{
  "n_layer": 13,
  "d_model": 256,
  "n_head": 4,
  "n_kv_head": 4,
  "head_dim": 64,
  "d_mlp": 1024,
  "vocab_size": 1024,
  "activation": "tanh_gelu",
  "norm": "layernorm",
  "norm_place": "pre",
  "norm_eps": 1e-05,
  "positions": "learned",
  "qk_norm": false,
  "attn_scale": 0.125,
  "bias": "all",
  "tie_embeddings": true,
  "parallel_block": false,
  "init": "uniform",
  "init_std_qkv": 0.0254,
  "init_std_o": 0.0,
  "init_std_up": 0.0254,
  "init_std_down": 0.0,
  "optimizer": "muon",
  "lr": 0.014,
  "lr_mult_qkv": 0.5,
  "lr_mult_o": 3.0,
  "beta1": 0.9,
  "lr_head": 0.00794,
  "warmup_steps": 200,
  "schedule": "wsd",
  "decay_fraction": 1.0,
  "decay_shape": "linear",
  "final_lr_fraction": 0.0,
  "batch_tokens": 32768,
  "seq_len": 2048,
  "doc_mask": true,
  "train_tokens": 414400000,
  "steps": 12647,
  "dataset": "wikipedia_en"
}
Each number is 50 + 12 x the weight over its row's rms, rounded and kept within 0 to 99. Layers, rows and columns count from 0. The size before them is the row's rms in percent of the matrix's.

# layer 2 attention key, 256x256, rms 0.0517, rows 231-255, columns 128-255
083:64 26 33 34 54 46 71 65 66 65 60 43 50 33 46 68 21 57 46 60 60 41 55 54 57 59 59 56 30 33 51 52 17 52 68 46 51 64 40 41 43 60 45 63 39 68 54 47 54 51 55 68 63 48 66 42 27 44 52 46 73 62 39 37 41 48 66 56 47 46 66 43 48 39 49 53 46 42 18 21 43 40 61 47 28 60 40 46 49 49 71 38 48 47 55 41 42 31 44 55 69 54 46 59 52 43 54 61 33 52 67 51 44 45 47 52 47 59 49 67 36 48 50 57 45 58 68 52
097:57 32 43 54 68 37 45 44 59 81 57 37 31 45 39 59 36 19 57 53 53 73 48 56 35 55 38 49 59 45 62 47 27 52 66 44 79 36 62 70 45 48 42 67 47 99 30 58 49 62 67 47 48 55 31 39 58 56 55 66 35 54 50 47 54 60 43 56 49 60 45 54 51 42 43 60 46 36 54 59 30 52 67 50 43 40 42 45 73 25 76 50 47 64 44 36 47 55 63 28 38 38 59 53 46 58 57 35 47 59 40 40 54 38 53 48 38 39 27 99 32 65 44 50 35 51 57 63
086:38 53 24 70 54 37 34 47 66 35 39 46 42 65 37 51 30 47 49 48 32 55 41 40 64 76 51 33 47 55 62 40 33 30 66 59 36 53 46 27 31 49 36 41 45 54 31 50 36 67 44 37 48 31 55 50 43 45 55 54 54 54 53 61 86 61 65 57 50 52 52 55 54 35 61 66 65 50 62 53 45 68 81 41 48 53 38 53 35 49 67 48 34 51 67 38 23 62 60 63 48 43 56 56 48 45 48 64 43 55 54 36 40 41 66 52 64 81 27 53 57 63 51 62 30 46 51 46
081:35 44 41 45 41 54 16 76 40 29 38 46 62 52 36 19 38 40 28 54 41 42 51 44 53 51 50 36 41 56 68 38 20 62 41 50 57 49 70 53 39 41 21 46 53 35 51 57 46 57 35 46 50 31 57 50 63 22 47 52 59 58 35 69 64 73 64 41 42 51 37 56 50 42 55 53 75 53 36 46 50 65 45 54 28 25 64 38 34 55 55 36 65 55 38 69 65 58 66 68 58 43 63 60 26 56 56 30 60 57 50 49 51 59 63 37 48 65 45 71 30 50 56 45 59 48 65 75
092:67 41 54 58 63 38 45 45 71 62 54 53 44 48 44 64 46 26 58 83 62 54 63 50 51 46 40 44 62 24 60 37 65 48 77 46 48 45 74 75 33 58 51 44 37 56 49 51 52 53 61 49 48 50 50 44 45 37 39 32 38 48 60 48 52 61 49 44 51 87 34 56 76 40 47 64 22 38 48 47 44 61 40 33 60 64 64 50 66 43 53 34 56 42 65 38 69 35 54 38 73 41 64 61 34 62 42 53 48 56 46 36 72 43 46 49 41 48 52 51 57 53 44 55 45 35 56 45
084:37 73 55 48 49 58 41 51 39 38 39 42 62 49 21 34 55 54 41 43 43 54 47 60 49 46 67 63 66 59 61 54 65 38 35 52 37 58 34 17 59 46 54 52 46 35 41 66 75 41 50 52 46 64 54 61 49 58 62 60 58 39 57 34 42 65 45 64 76 45 52 44 16 55 47 41 81 57 56 49 44 59 37 60 65 46 32 63 35 54 51 62 54 52 23 49 36 51 42 53 32 49 66 55 69 58 70 46 79 53 41 48 34 52 67 59 65 52 39 37 34 49 34 35 52 52 55 43
087:31 43 61 49 60 25 54 48 65 49 52 35 51 24 77 55 33 50 36 60 47 31 59 43 39 45 41 60 58 30 36 41 48 46 66 36 66 54 54 51 50 38 45 62 71 62 47 54 41 39 46 53 36 57 45 44 55 63 54 58 22 47 43 68 63 54 63 59 34 45 39 38 69 31 51 33 45 42 50 42 52 51 65 60 37 41 40 35 51 35 45 47 52 43 61 32 34 48 42 48 54 59 62 54 52 40 47 73 60 59 36 47 57 50 36 58 62 51 57 46 57 60 44 47 63 61 34 70
083:48 55 52 63 50 53 41 44 57 57 56 47 45 49 68 61 51 36 65 32 47 47 45 34 52 52 66 42 73 37 90 62 48 51 47 50 62 42 24 66 48 43 42 42 49 60 47 33 65 82 70 51 43 58 27 44 47 59 66 42 46 51 47 50 44 56 39 48 47 66 53 47 48 46 67 35 58 45 68 49 62 59 53 31 59 29 68 48 64 47 61 35 46 18 62 31 54 40 43 51 45 71 41 73 52 32 51 45 40 68 28 43 33 37 31 47 55 64 39 49 60 71 53 45 47 62 52 66
086:37 51 55 53 26 24 47 41 37 76 40 64 56 61 61 37 37 62 47 28 64 48 55 62 27 45 58 62 40 57 29 47 63 56 49 56 43 59 57 58 70 44 51 57 53 23 52 51 57 33 67 53 54 52 64 56 47 59 48 58 52 44 57 17 42 38 30 57 53 43 31 54 50 62 44 38 71 25 62 57 51 45 43 39 77 29 54 57 29 51 70 51 42 41 57 51 55 36 49 47 37 69 46 42 81 49 59 75 49 43 52 48 44 50 51 62 55 43 58 45 65 56 56 42 47 58 77 67
086:67 59 57 60 42 41 59 50 40 47 42 43 49 48 53 45 43 58 36 43 31 73 39 61 36 63 32 45 51 32 50 47 55 35 52 59 59 73 42 62 65 37 64 58 48 36 42 49 61 30 44 51 50 72 51 44 54 47 64 44 45 46 47 54 44 53 56 47 57 43 37 33 58 54 38 52 20 60 46 49 35 42 42 62 62 56 41 50 51 61 54 52 48 48 50 59 72 55 44 48 39 39 53 66 71 27 52 66 66 30 70 37 38 44 63 38 47 42 56 51 55 51 84 65 47 50 49 31
082:48 42 44 56 38 46 44 47 39 57 29 68 64 69 46 43 31 68 46 56 38 35 50 64 53 66 61 41 35 59 36 45 67 54 60 33 57 56 53 40 49 71 44 64 57 37 44 44 37 40 52 58 43 50 34 56 70 67 44 70 70 69 46 39 52 52 49 52 48 29 48 35 27 35 47 45 65 62 64 60 55 39 41 91 50 50 53 42 40 61 37 31 53 54 55 54 36 31 54 47 65 21 68 31 76 65 34 37 36 53 50 78 54 42 32 39 58 62 54 44 47 48 59 28 30 72 51 53
078:47 51 66 51 38 64 49 41 49 52 42 39 67 48 64 53 45 61 55 48 70 39 58 64 65 49 39 61 52 32 42 65 51 38 40 37 20 52 37 51 65 49 60 48 50 44 44 53 46 62 82 59 49 58 39 37 54 45 51 51 67 48 60 62 29 59 49 38 63 50 67 16 32 43 59 51 56 47 77 44 38 72 34 53 74 60 58 35 55 49 35 39 55 33 39 67 64 41 46 44 59 48 37 44 45 56 26 27 38 42 44 54 37 58 58 56 38 37 51 57 47 36 38 54 45 63 46 37
074:51 63 43 49 83 57 78 58 55 50 54 40 42 48 45 52 53 45 60 45 42 64 56 53 37 35 58 42 60 43 35 41 36 58 47 28 52 62 50 42 48 56 56 41 23 75 32 53 49 39 66 37 59 54 57 36 58 49 56 53 30 50 44 72 30 58 48 54 62 70 72 64 49 48 61 53 34 60 56 38 44 52 49 42 44 31 43 58 70 43 75 50 39 36 49 62 39 70 43 47 54 42 31 33 55 34 58 77 35 54 44 57 26 52 45 64 45 56 29 57 45 47 63 62 49 48 64 50
079:66 45 56 53 43 39 46 77 58 47 67 36 61 58 59 48 29 45 34 39 27 41 68 50 60 62 48 61 31 70 51 71 27 47 42 47 35 55 59 48 51 69 58 60 46 24 37 69 29 27 49 45 71 40 32 41 49 43 51 40 66 37 64 51 58 46 73 65 50 44 53 66 51 53 46 33 52 50 59 61 57 42 68 49 57 71 44 48 67 50 34 49 40 47 52 47 55 39 09 40 62 54 46 51 65 67 30 63 50 42 55 67 61 41 42 49 49 40 60 44 51 40 39 46 31 66 54 37
083:41 45 47 60 36 47 51 36 56 54 30 50 42 33 52 46 50 64 27 26 53 46 53 43 58 42 49 57 45 62 17 39 67 58 27 44 50 35 54 52 56 50 58 35 41 50 85 41 58 38 57 59 81 50 72 55 54 43 58 43 40 42 52 37 56 53 62 38 52 42 42 66 74 46 49 50 60 20 56 41 55 49 42 48 42 65 66 47 33 65 37 61 51 66 61 50 46 52 75 65 42 50 41 62 46 69 52 41 56 64 54 38 53 66 46 65 27 42 51 56 63 45 47 45 32 67 43 48
089:64 36 38 21 48 34 54 74 52 48 50 35 73 47 47 73 55 76 34 55 50 62 49 52 38 67 55 48 52 68 37 48 51 62 48 77 52 47 37 76 23 36 58 51 38 44 44 60 78 39 41 41 52 47 53 47 48 45 47 46 71 55 61 39 51 41 57 69 42 55 54 60 46 53 21 47 44 53 42 66 45 39 53 68 57 53 22 43 36 31 46 41 63 46 48 47 52 42 43 52 54 56 63 49 75 40 36 53 73 71 56 50 38 63 38 49 61 43 44 47 40 56 39 65 55 48 45 61
081:48 52 41 54 23 63 57 73 35 52 59 51 45 35 56 43 26 51 49 39 75 65 68 69 47 31 61 50 72 61 51 47 49 63 48 44 30 32 54 46 60 72 46 68 56 42 40 69 46 55 60 44 49 53 40 52 48 41 60 53 62 40 64 45 59 60 57 55 56 37 53 44 68 68 32 40 88 53 58 61 55 34 54 61 55 42 43 57 60 54 35 51 47 23 46 65 44 42 56 60 58 26 33 41 60 62 43 68 32 77 71 47 59 35 59 62 57 47 64 58 55 53 55 71 60 24 62 39
087:39 56 74 51 65 35 65 52 55 35 58 48 48 56 57 43 41 52 60 51 56 55 65 65 57 29 45 30 40 41 62 59 55 65 59 66 49 79 50 47 29 46 57 32 30 75 65 54 29 51 44 48 33 35 49 55 44 39 63 31 48 45 56 60 51 52 46 46 67 82 50 51 47 45 48 49 34 47 56 41 39 52 54 46 49 72 62 38 29 55 46 63 53 57 64 46 41 44 65 54 49 35 85 38 61 52 75 39 35 45 63 65 52 59 50 51 40 56 33 57 66 52 53 35 55 53 26 37
081:65 46 42 57 69 58 55 48 44 72 65 42 44 53 28 51 71 44 42 37 62 54 58 50 43 33 39 65 66 65 51 54 61 30 48 63 53 40 77 56 56 36 62 46 47 51 63 50 48 45 46 58 68 67 71 50 32 41 42 34 65 37 51 32 43 50 31 51 60 62 62 42 44 61 36 70 58 54 49 37 49 45 50 64 45 74 45 48 59 33 53 57 49 81 40 59 74 30 33 48 54 62 23 38 46 33 48 76 34 49 42 81 50 54 39 63 53 42 26 25 67 46 66 53 60 47 49 52
082:43 43 46 71 65 56 41 76 37 41 49 50 43 49 47 60 36 49 46 44 48 47 49 58 45 39 44 67 39 45 41 56 31 75 52 28 39 48 73 38 46 36 39 40 40 34 44 30 37 47 68 55 44 43 48 72 27 47 55 54 43 71 33 53 55 56 38 69 58 43 40 75 67 47 55 47 66 62 55 54 80 54 56 32 57 48 52 66 50 66 72 57 43 52 72 45 32 42 57 41 45 65 38 60 30 63 53 45 34 22 39 44 55 37 37 59 55 34 48 31 69 53 56 56 63 57 60 47
082:41 34 64 61 64 68 58 44 59 31 54 54 28 43 48 41 60 43 65 44 60 34 47 44 33 36 47 45 56 31 47 69 35 74 38 48 55 42 70 75 45 51 58 63 46 41 47 51 63 54 58 68 61 40 70 45 46 47 40 45 61 37 53 58 50 53 48 43 63 62 63 45 32 55 60 59 52 60 48 49 67 67 51 37 38 63 39 45 58 62 17 50 56 45 47 63 66 42 64 54 38 51 38 50 33 36 50 38 50 35 43 45 41 50 77 52 28 64 60 24 45 14 68 47 50 44 65 52
080:54 52 51 72 54 52 35 42 56 46 64 39 36 54 57 49 66 47 69 62 36 48 67 61 33 51 45 49 56 45 27 66 41 57 62 39 57 57 66 56 61 38 43 63 65 60 45 53 42 49 66 37 32 69 43 23 48 52 53 62 63 36 40 71 55 84 45 30 76 62 37 52 69 40 52 52 53 56 47 45 60 51 55 44 67 23 54 44 45 45 33 29 40 43 40 67 34 51 86 53 60 32 54 38 42 40 49 59 48 39 40 40 35 51 64 47 36 56 50 52 36 69 67 36 57 44 35 25
075:53 54 44 57 58 55 37 34 51 66 44 44 41 43 31 33 40 21 52 40 43 49 73 41 45 22 49 59 50 43 33 53 54 64 41 54 61 46 52 48 53 58 37 58 31 53 32 42 62 51 57 64 50 46 36 36 44 63 51 31 49 28 51 71 61 72 25 52 27 68 37 55 59 44 63 45 47 44 51 36 73 67 57 43 65 44 50 46 45 54 42 53 56 53 55 54 52 51 74 36 48 66 75 50 47 35 60 70 50 44 63 57 44 78 54 59 31 25 58 18 59 59 48 47 39 57 80 58
075:46 55 31 49 34 36 60 40 53 46 65 40 45 38 41 50 52 59 61 50 49 67 52 55 51 39 36 39 67 54 51 53 44 36 61 60 62 51 48 68 55 48 47 51 47 57 45 63 23 55 68 28 51 56 46 62 39 36 67 49 45 34 46 56 68 60 51 50 54 57 60 38 42 49 24 57 54 35 58 41 54 55 46 55 37 35 26 39 65 39 70 45 39 30 69 42 60 47 53 50 53 30 59 51 36 37 68 47 49 43 51 46 42 66 57 48 47 24 56 44 52 57 35 50 56 66 41 50
087:38 55 49 40 74 57 35 67 57 34 63 63 36 65 43 42 26 37 74 30 64 26 51 52 45 46 49 73 53 53 31 42 52 54 55 48 30 41 75 59 62 35 63 60 57 48 47 43 46 74 54 51 58 65 44 56 45 70 35 63 50 42 60 55 41 51 38 40 46 47 54 63 65 53 56 71 49 54 41 46 45 58 21 55 67 51 37 59 47 51 33 63 41 58 37 50 55 52 53 51 46 53 69 70 61 47 56 39 52 45 40 44 56 33 28 37 41 31 48 46 59 58 66 46 61 46 65 57
# layer 2 attention query, 256x256, rms 0.0467, rows 232-255, columns 128-255
079:67 78 48 31 33 43 49 62 55 65 42 68 58 59 44 51 66 41 49 41 62 56 31 65 41 50 39 64 64 45 44 26 58 48 41 40 37 45 59 34 57 56 56 50 51 44 71 34 37 42 43 37 56 47 58 55 69 71 73 70 29 38 29 44 54 37 35 71 53 28 49 55 58 57 55 57 66 38 41 64 59 55 52 39 54 65 39 44 46 59 43 33 50 29 34 49 33 45 41 50 46 34 42 44 78 73 57 47 53 60 46 41 37 42 39 31 53 38 45 50 34 54 34 59 48 69 47 46
073:55 49 59 71 56 36 48 64 47 57 45 38 55 59 63 32 38 14 63 63 63 50 50 41 38 58 73 56 44 57 41 33 63 63 57 50 46 55 65 48 60 37 37 55 35 50 58 51 62 38 35 61 57 43 44 68 66 35 54 49 61 44 46 42 45 44 17 56 30 22 40 40 60 54 45 69 84 27 45 55 43 42 54 26 44 74 38 35 67 53 35 45 39 38 60 48 44 61 48 66 26 53 51 34 32 58 39 54 50 59 48 59 34 58 44 48 47 57 27 52 47 57 58 58 53 48 60 52
074:54 50 66 62 54 59 56 44 48 64 26 48 58 53 48 61 62 67 40 64 55 42 42 37 55 43 44 84 51 56 44 28 45 66 46 40 50 35 57 45 44 62 31 56 47 54 72 50 36 68 46 68 47 52 46 49 64 59 44 48 37 45 47 53 37 56 74 70 28 63 52 41 48 61 49 44 31 36 52 55 27 36 69 59 46 66 52 54 33 73 46 65 48 47 49 46 39 70 58 27 31 35 57 72 42 75 46 45 54 56 57 50 37 53 46 74 53 47 49 51 60 35 48 54 40 44 51 47
087:57 64 52 53 39 42 47 41 44 46 54 45 26 61 58 33 42 46 55 40 64 71 72 57 45 47 59 56 45 34 46 72 25 60 46 44 54 52 67 25 79 40 80 50 25 52 57 46 47 33 55 28 37 83 49 37 57 60 43 65 40 49 46 57 65 44 27 41 65 46 35 52 65 60 51 58 52 52 39 44 57 57 38 51 45 23 35 51 59 12 40 58 43 56 55 37 54 45 63 45 49 50 49 61 56 38 51 65 37 46 41 55 41 62 40 55 67 31 52 56 43 59 45 36 58 65 54 53
086:69 36 66 51 60 47 45 43 53 58 29 61 50 57 54 66 42 41 41 58 31 45 30 42 28 59 72 58 41 63 58 30 56 51 44 55 42 40 41 49 32 61 42 47 58 42 62 46 54 47 36 45 47 34 54 44 47 58 47 44 70 56 65 60 39 52 79 65 57 61 62 26 60 44 43 41 63 46 22 50 68 32 65 49 42 66 36 48 38 81 46 68 60 63 54 67 54 42 57 50 44 69 44 45 36 66 30 60 49 48 32 33 55 37 48 54 25 49 67 39 66 29 38 68 38 34 35 48
086:45 51 39 42 57 51 37 72 58 52 47 43 57 52 46 48 20 67 35 59 51 42 71 67 62 49 54 27 58 63 58 53 72 45 52 51 33 47 42 38 61 43 54 35 59 56 36 57 61 58 31 33 12 52 73 61 35 45 47 53 37 27 42 34 51 46 62 52 19 51 60 40 47 49 30 57 43 33 51 46 43 50 66 50 46 57 30 50 24 42 65 43 54 34 43 41 46 49 49 46 56 40 42 56 61 53 72 61 73 69 53 53 39 41 42 41 58 24 43 66 29 62 76 50 70 61 52 66
076:40 63 51 34 41 63 62 43 37 70 51 52 66 45 66 41 50 67 54 29 71 65 31 55 44 50 46 58 52 43 75 51 42 58 48 40 26 46 29 37 60 41 46 59 51 34 59 51 40 44 69 48 32 44 29 70 30 50 72 65 48 57 50 57 47 46 48 31 81 24 59 54 23 58 57 52 53 68 39 47 67 19 55 53 58 44 52 64 55 45 47 56 53 67 49 41 42 42 48 44 52 56 62 48 68 46 55 65 52 44 68 44 41 47 36 60 45 82 36 63 40 50 64 69 67 37 55 70
066:64 41 72 38 44 41 47 34 42 38 52 50 67 56 55 65 49 59 38 58 27 45 47 39 54 78 50 27 43 55 28 37 41 25 47 39 37 53 47 50 39 68 56 63 68 26 45 67 60 34 43 44 49 26 38 54 34 48 54 45 52 74 65 53 43 41 85 42 53 37 57 59 46 55 49 69 58 35 45 61 42 38 42 59 46 61 59 67 31 64 49 81 62 67 53 62 61 50 58 52 40 50 50 45 46 25 39 48 41 47 40 53 67 36 40 41 39 55 56 43 68 39 70 39 57 48 42 60
076:51 60 51 55 49 54 65 73 40 46 46 63 51 61 69 57 61 34 57 59 27 58 48 45 44 63 58 36 33 48 35 41 23 56 46 60 52 60 60 60 56 50 63 39 45 53 36 47 52 54 35 23 60 26 49 62 41 44 19 42 47 39 56 51 32 59 52 54 35 29 62 59 46 50 34 36 67 35 47 66 67 58 42 77 46 32 36 62 48 31 59 36 62 41 55 50 57 34 60 49 41 47 35 32 57 33 66 47 69 54 75 52 55 38 44 27 47 18 52 43 48 48 41 52 31 43 80 47
078:53 51 53 48 59 58 33 34 64 50 28 45 61 74 50 42 38 53 19 50 44 50 37 49 61 42 55 21 42 51 45 36 76 42 48 20 38 43 48 31 63 62 48 27 43 53 49 44 64 54 29 48 63 43 53 68 47 60 41 42 55 50 71 45 42 62 51 58 50 57 58 44 47 33 42 52 34 48 54 63 39 58 42 51 40 65 52 55 49 73 40 65 57 53 55 45 50 50 53 50 24 34 63 42 42 79 36 50 56 68 38 62 64 44 46 46 35 64 47 57 42 46 30 65 49 43 48 62
079:51 58 40 46 41 66 56 47 08 38 59 56 48 52 24 55 64 57 52 55 57 68 40 49 56 65 48 71 64 35 47 67 51 45 54 63 43 68 42 37 52 33 58 51 60 47 42 44 46 54 62 57 30 52 59 49 49 50 52 46 73 52 58 56 53 55 50 47 56 50 40 73 35 71 48 25 68 67 57 63 54 44 66 70 62 34 49 55 50 41 45 47 44 44 44 48 57 22 43 46 72 35 43 54 55 19 62 61 46 46 33 62 52 56 47 52 43 47 55 38 28 44 59 41 55 50 18 54
062:40 44 51 53 40 17 55 62 58 46 54 67 70 41 56 66 35 50 19 43 57 56 39 59 47 52 38 47 67 69 34 32 48 40 26 42 61 38 57 40 41 49 33 42 63 59 32 45 50 54 52 47 70 46 57 58 69 39 44 68 52 47 36 42 52 40 44 59 56 43 52 60 60 72 61 55 48 42 66 55 45 20 52 53 54 44 45 65 62 70 79 39 57 21 67 54 48 45 40 61 46 40 65 42 58 72 44 36 33 33 43 62 45 51 56 43 60 49 55 64 42 58 51 46 39 83 55 34
069:51 43 52 30 58 43 46 55 56 68 46 34 30 53 39 57 57 42 70 64 50 48 47 46 36 48 44 68 49 41 60 53 63 47 54 32 55 75 57 53 57 48 46 53 38 60 75 47 61 47 24 52 78 54 47 53 49 32 52 38 68 54 59 50 61 64 51 55 57 52 46 66 81 43 54 49 37 33 62 51 82 49 41 42 33 47 56 31 63 31 52 42 32 28 66 42 46 56 48 41 57 31 58 41 43 71 32 67 65 53 30 60 46 62 57 61 57 62 53 39 43 46 22 61 42 34 69 42
078:33 47 32 40 57 27 50 34 71 46 83 48 43 40 49 62 51 59 62 41 59 50 60 55 69 46 39 26 59 55 50 69 52 50 68 42 51 72 66 49 41 33 39 48 53 45 31 47 54 65 45 76 52 61 47 34 52 22 44 51 45 48 41 44 40 55 56 42 51 69 54 69 68 38 60 57 43 37 65 46 74 45 55 40 43 38 70 39 49 43 54 48 44 54 53 56 50 77 35 51 57 36 53 60 44 42 62 49 42 46 58 61 36 55 70 54 45 43 46 54 40 84 69 38 56 36 44 61
079:63 44 47 54 55 47 75 25 45 55 56 53 53 52 48 68 46 81 48 58 39 41 59 39 43 58 46 45 57 62 27 59 56 49 49 48 61 58 60 65 57 61 52 53 56 49 64 51 36 54 29 53 78 44 58 44 35 50 47 41 56 46 53 60 35 45 63 63 37 54 48 39 40 51 85 65 50 28 43 64 36 44 44 66 30 51 35 34 30 63 52 39 50 48 49 50 53 51 50 37 46 56 61 42 71 46 31 36 65 64 46 58 70 66 38 65 31 23 67 45 59 37 37 40 45 48 44 61
069:48 55 64 45 40 44 41 56 48 33 59 51 47 47 57 55 57 60 32 45 59 33 39 52 50 40 72 61 50 89 43 48 63 48 28 32 67 52 47 43 41 51 53 74 67 34 45 50 48 62 20 44 51 23 43 48 65 44 54 38 59 53 61 52 61 30 64 59 59 57 63 59 43 42 47 47 50 31 49 62 46 33 47 50 63 48 79 57 43 59 66 43 53 32 54 59 54 40 37 41 46 63 60 56 44 75 37 62 31 43 35 45 50 53 51 61 42 34 60 45 67 34 31 34 39 60 41 45
078:54 60 39 49 40 50 40 39 58 57 34 51 41 61 39 16 45 69 37 62 47 49 54 48 41 50 41 46 27 61 50 47 39 36 39 66 71 42 62 23 57 41 64 44 46 45 45 59 36 38 38 37 47 65 28 42 28 39 51 54 51 28 54 63 49 47 42 57 65 36 50 50 56 69 69 31 51 60 73 61 30 54 19 51 43 35 55 61 46 49 63 46 52 58 73 72 57 48 68 49 24 42 51 64 39 52 46 62 22 37 26 36 51 70 46 44 56 38 49 56 56 49 43 31 57 43 57 50
070:49 57 42 67 42 50 60 59 70 53 44 55 65 40 48 52 42 46 50 61 52 65 32 53 60 42 48 29 56 42 50 57 28 53 35 48 63 48 46 31 48 44 68 57 47 61 37 53 43 47 28 43 79 50 32 49 54 57 46 58 65 37 43 43 68 41 31 40 67 44 36 49 47 61 35 55 50 34 53 38 70 55 28 44 71 25 42 64 51 51 35 39 45 42 40 64 64 26 67 51 61 64 43 59 48 45 63 62 62 22 61 60 34 41 47 37 57 52 58 56 61 57 33 45 57 74 44 51
082:48 53 55 48 49 49 55 57 64 59 42 48 41 46 62 50 37 65 34 69 51 54 40 61 51 57 40 45 38 61 76 25 59 63 27 43 51 44 68 52 33 64 36 36 29 26 46 72 62 61 33 64 37 50 51 45 66 57 43 42 46 59 36 44 37 47 61 55 64 58 57 72 71 52 35 93 60 45 52 31 54 46 56 36 46 55 62 61 61 74 57 61 55 78 52 55 67 60 55 51 41 47 46 41 39 57 31 57 54 45 51 71 69 53 52 51 63 69 63 38 61 45 54 44 37 48 49 54
090:40 48 42 51 45 64 59 52 42 59 64 60 30 54 54 45 62 40 55 51 59 65 64 74 60 52 53 45 54 30 48 58 08 42 68 51 47 64 45 68 62 46 51 58 50 67 42 53 47 32 72 58 51 53 27 54 31 43 44 47 37 45 44 60 56 50 41 32 41 50 37 47 37 64 54 33 55 53 54 54 38 33 37 62 73 34 36 45 54 25 48 34 38 57 34 29 22 44 41 60 57 39 54 66 66 19 61 27 37 43 60 48 37 41 55 45 69 55 41 50 56 62 56 58 45 61 50 55
070:28 51 54 32 57 37 55 65 32 46 47 66 66 42 17 44 56 59 31 42 42 53 40 75 48 40 59 64 50 61 37 44 40 38 44 56 51 47 53 41 55 55 51 57 55 66 22 35 34 56 39 53 41 37 53 63 44 32 45 43 57 53 62 42 51 57 36 69 53 56 54 42 47 74 39 42 38 40 78 49 37 66 53 52 74 37 46 71 48 54 65 42 72 46 26 40 41 55 41 47 31 35 46 42 36 49 65 46 53 34 66 57 57 18 53 57 73 45 42 56 60 38 42 75 57 55 40 69
068:36 62 61 47 51 39 59 59 62 70 50 70 43 63 64 58 51 58 29 45 51 61 43 55 56 39 68 35 55 75 68 42 52 51 40 44 39 53 45 39 31 56 48 28 64 51 13 66 39 84 52 56 52 33 41 54 51 37 59 44 47 50 50 44 53 60 56 69 54 56 58 50 43 58 43 49 35 53 48 44 56 51 50 51 46 50 54 81 36 58 84 70 61 36 48 48 60 48 37 62 62 31 66 52 53 68 46 51 42 42 54 49 45 53 59 47 61 30 57 56 52 74 57 47 47 61 54 51
063:64 63 27 64 54 47 62 39 44 52 37 64 56 49 46 52 50 45 45 33 36 39 35 49 31 44 79 51 53 63 58 38 36 54 40 67 25 47 51 26 57 36 44 62 70 62 57 46 26 46 44 35 47 34 53 52 53 60 72 48 48 63 48 59 70 42 31 54 56 41 49 42 35 55 49 37 41 53 44 47 30 55 62 56 60 58 36 62 42 55 43 54 61 42 52 73 46 19 45 49 33 67 49 49 46 60 42 47 55 40 26 28 43 43 40 33 47 35 54 43 55 45 49 35 47 52 48 49
079:43 60 55 43 53 36 51 51 59 56 49 51 52 26 49 53 36 63 19 42 17 42 37 56 56 43 52 47 49 84 52 44 62 31 27 56 60 42 51 51 51 53 35 36 55 25 43 54 55 80 34 60 42 56 36 37 41 73 51 48 54 68 53 30 53 52 53 67 42 42 58 43 69 41 44 67 62 39 54 65 46 45 48 31 42 63 56 57 53 74 32 59 47 69 31 51 61 61 82 56 35 50 44 62 44 68 61 59 48 59 49 61 66 53 51 58 54 66 61 53 54 53 38 52 25 52 36 56
# layer 2 attention value, 256x256, rms 0.0766, rows 192-194, columns 128-255
092:60 62 63 66 66 53 66 45 64 45 45 46 55 44 50 55 69 48 66 51 46 41 70 49 29 41 43 47 32 28 53 59 50 56 64 42 48 50 35 51 54 58 48 67 49 54 39 53 54 52 66 53 67 50 76 57 54 28 35 45 37 47 41 57 29 24 64 51 63 50 39 57 56 30 42 37 49 43 54 44 61 42 67 40 48 41 57 38 54 53 77 50 58 53 71 45 43 42 57 61 53 50 32 48 59 60 67 40 69 38 48 48 40 57 37 56 43 24 27 53 71 51 49 59 50 56 51 36
084:78 42 33 45 39 67 33 57 49 56 52 56 52 54 53 42 40 41 33 54 31 58 47 46 38 32 48 75 40 46 43 55 49 53 47 52 50 64 73 36 82 40 42 46 54 47 28 38 41 55 59 66 61 34 68 54 47 57 53 52 59 63 76 57 54 38 63 41 55 42 57 45 42 31 50 66 54 61 41 53 56 50 39 66 59 53 33 47 39 43 45 41 88 45 44 72 42 64 58 32 59 53 74 63 28 54 49 40 47 48 50 50 55 43 14 57 70 63 58 49 50 29 60 56 38 53 37 56
096:60 57 51 56 43 34 36 36 49 44 59 46 50 56 42 62 66 43 59 37 53 68 48 38 52 45 62 49 47 21 42 62 56 62 51 41 54 48 36 75 61 54 36 70 53 55 14 54 55 58 39 50 58 50 62 49 71 42 23 59 34 47 39 45 44 34 36 46 36 57 53 62 50 53 67 40 32 22 50 53 55 49 39 55 29 41 45 31 54 47 62 48 31 48 50 41 50 63 48 42 53 40 71 57 74 45 34 70 45 56 52 46 60 36 39 56 66 69 42 48 43 48 79 53 60 36 34 51
# layer 2 attention output (transposed), 256x256, rms 0.343, rows 192-194, columns 128-255
102:43 46 44 63 29 80 40 51 47 58 35 36 39 49 54 62 45 51 73 46 46 54 55 34 66 61 64 60 51 41 64 42 38 45 45 50 51 48 64 62 47 63 32 49 43 53 60 30 23 60 58 29 28 40 50 42 51 44 58 30 68 41 67 69 55 64 56 26 50 59 59 50 57 49 71 26 35 68 37 47 43 43 58 75 39 43 60 52 45 48 32 27 51 54 31 48 63 50 46 39 67 59 56 51 34 35 29 47 41 61 51 58 55 44 69 68 42 46 62 54 20 35 57 41 47 36 59 39
086:37 49 56 50 45 44 45 45 30 59 50 58 75 47 53 34 39 49 48 43 70 48 38 44 53 58 39 37 42 54 51 45 50 35 54 60 70 44 40 54 44 66 36 55 32 38 69 69 47 47 28 32 42 39 51 50 55 67 57 41 33 37 24 32 51 66 34 63 55 27 35 62 36 62 35 47 49 31 40 56 54 49 54 30 65 57 51 57 45 52 54 58 33 58 45 49 50 52 72 65 38 69 30 40 51 49 38 37 58 33 55 55 69 39 59 43 51 58 57 45 41 72 58 51 46 69 40 61
098:56 51 49 36 46 49 48 47 66 50 60 29 27 57 66 48 51 63 59 49 66 51 73 46 59 43 59 58 41 63 68 43 56 34 55 49 31 68 60 46 29 44 62 37 39 75 68 40 28 44 62 45 36 71 51 53 34 37 82 48 59 36 57 37 63 31 50 34 40 60 39 49 48 26 37 53 56 61 30 25 42 45 48 61 55 48 59 36 61 38 40 41 48 41 54 59 42 54 44 45 66 50 36 41 26 48 55 39 49 61 50 69 32 69 67 50 26 61 37 58 39 48 42 42 42 66 53 56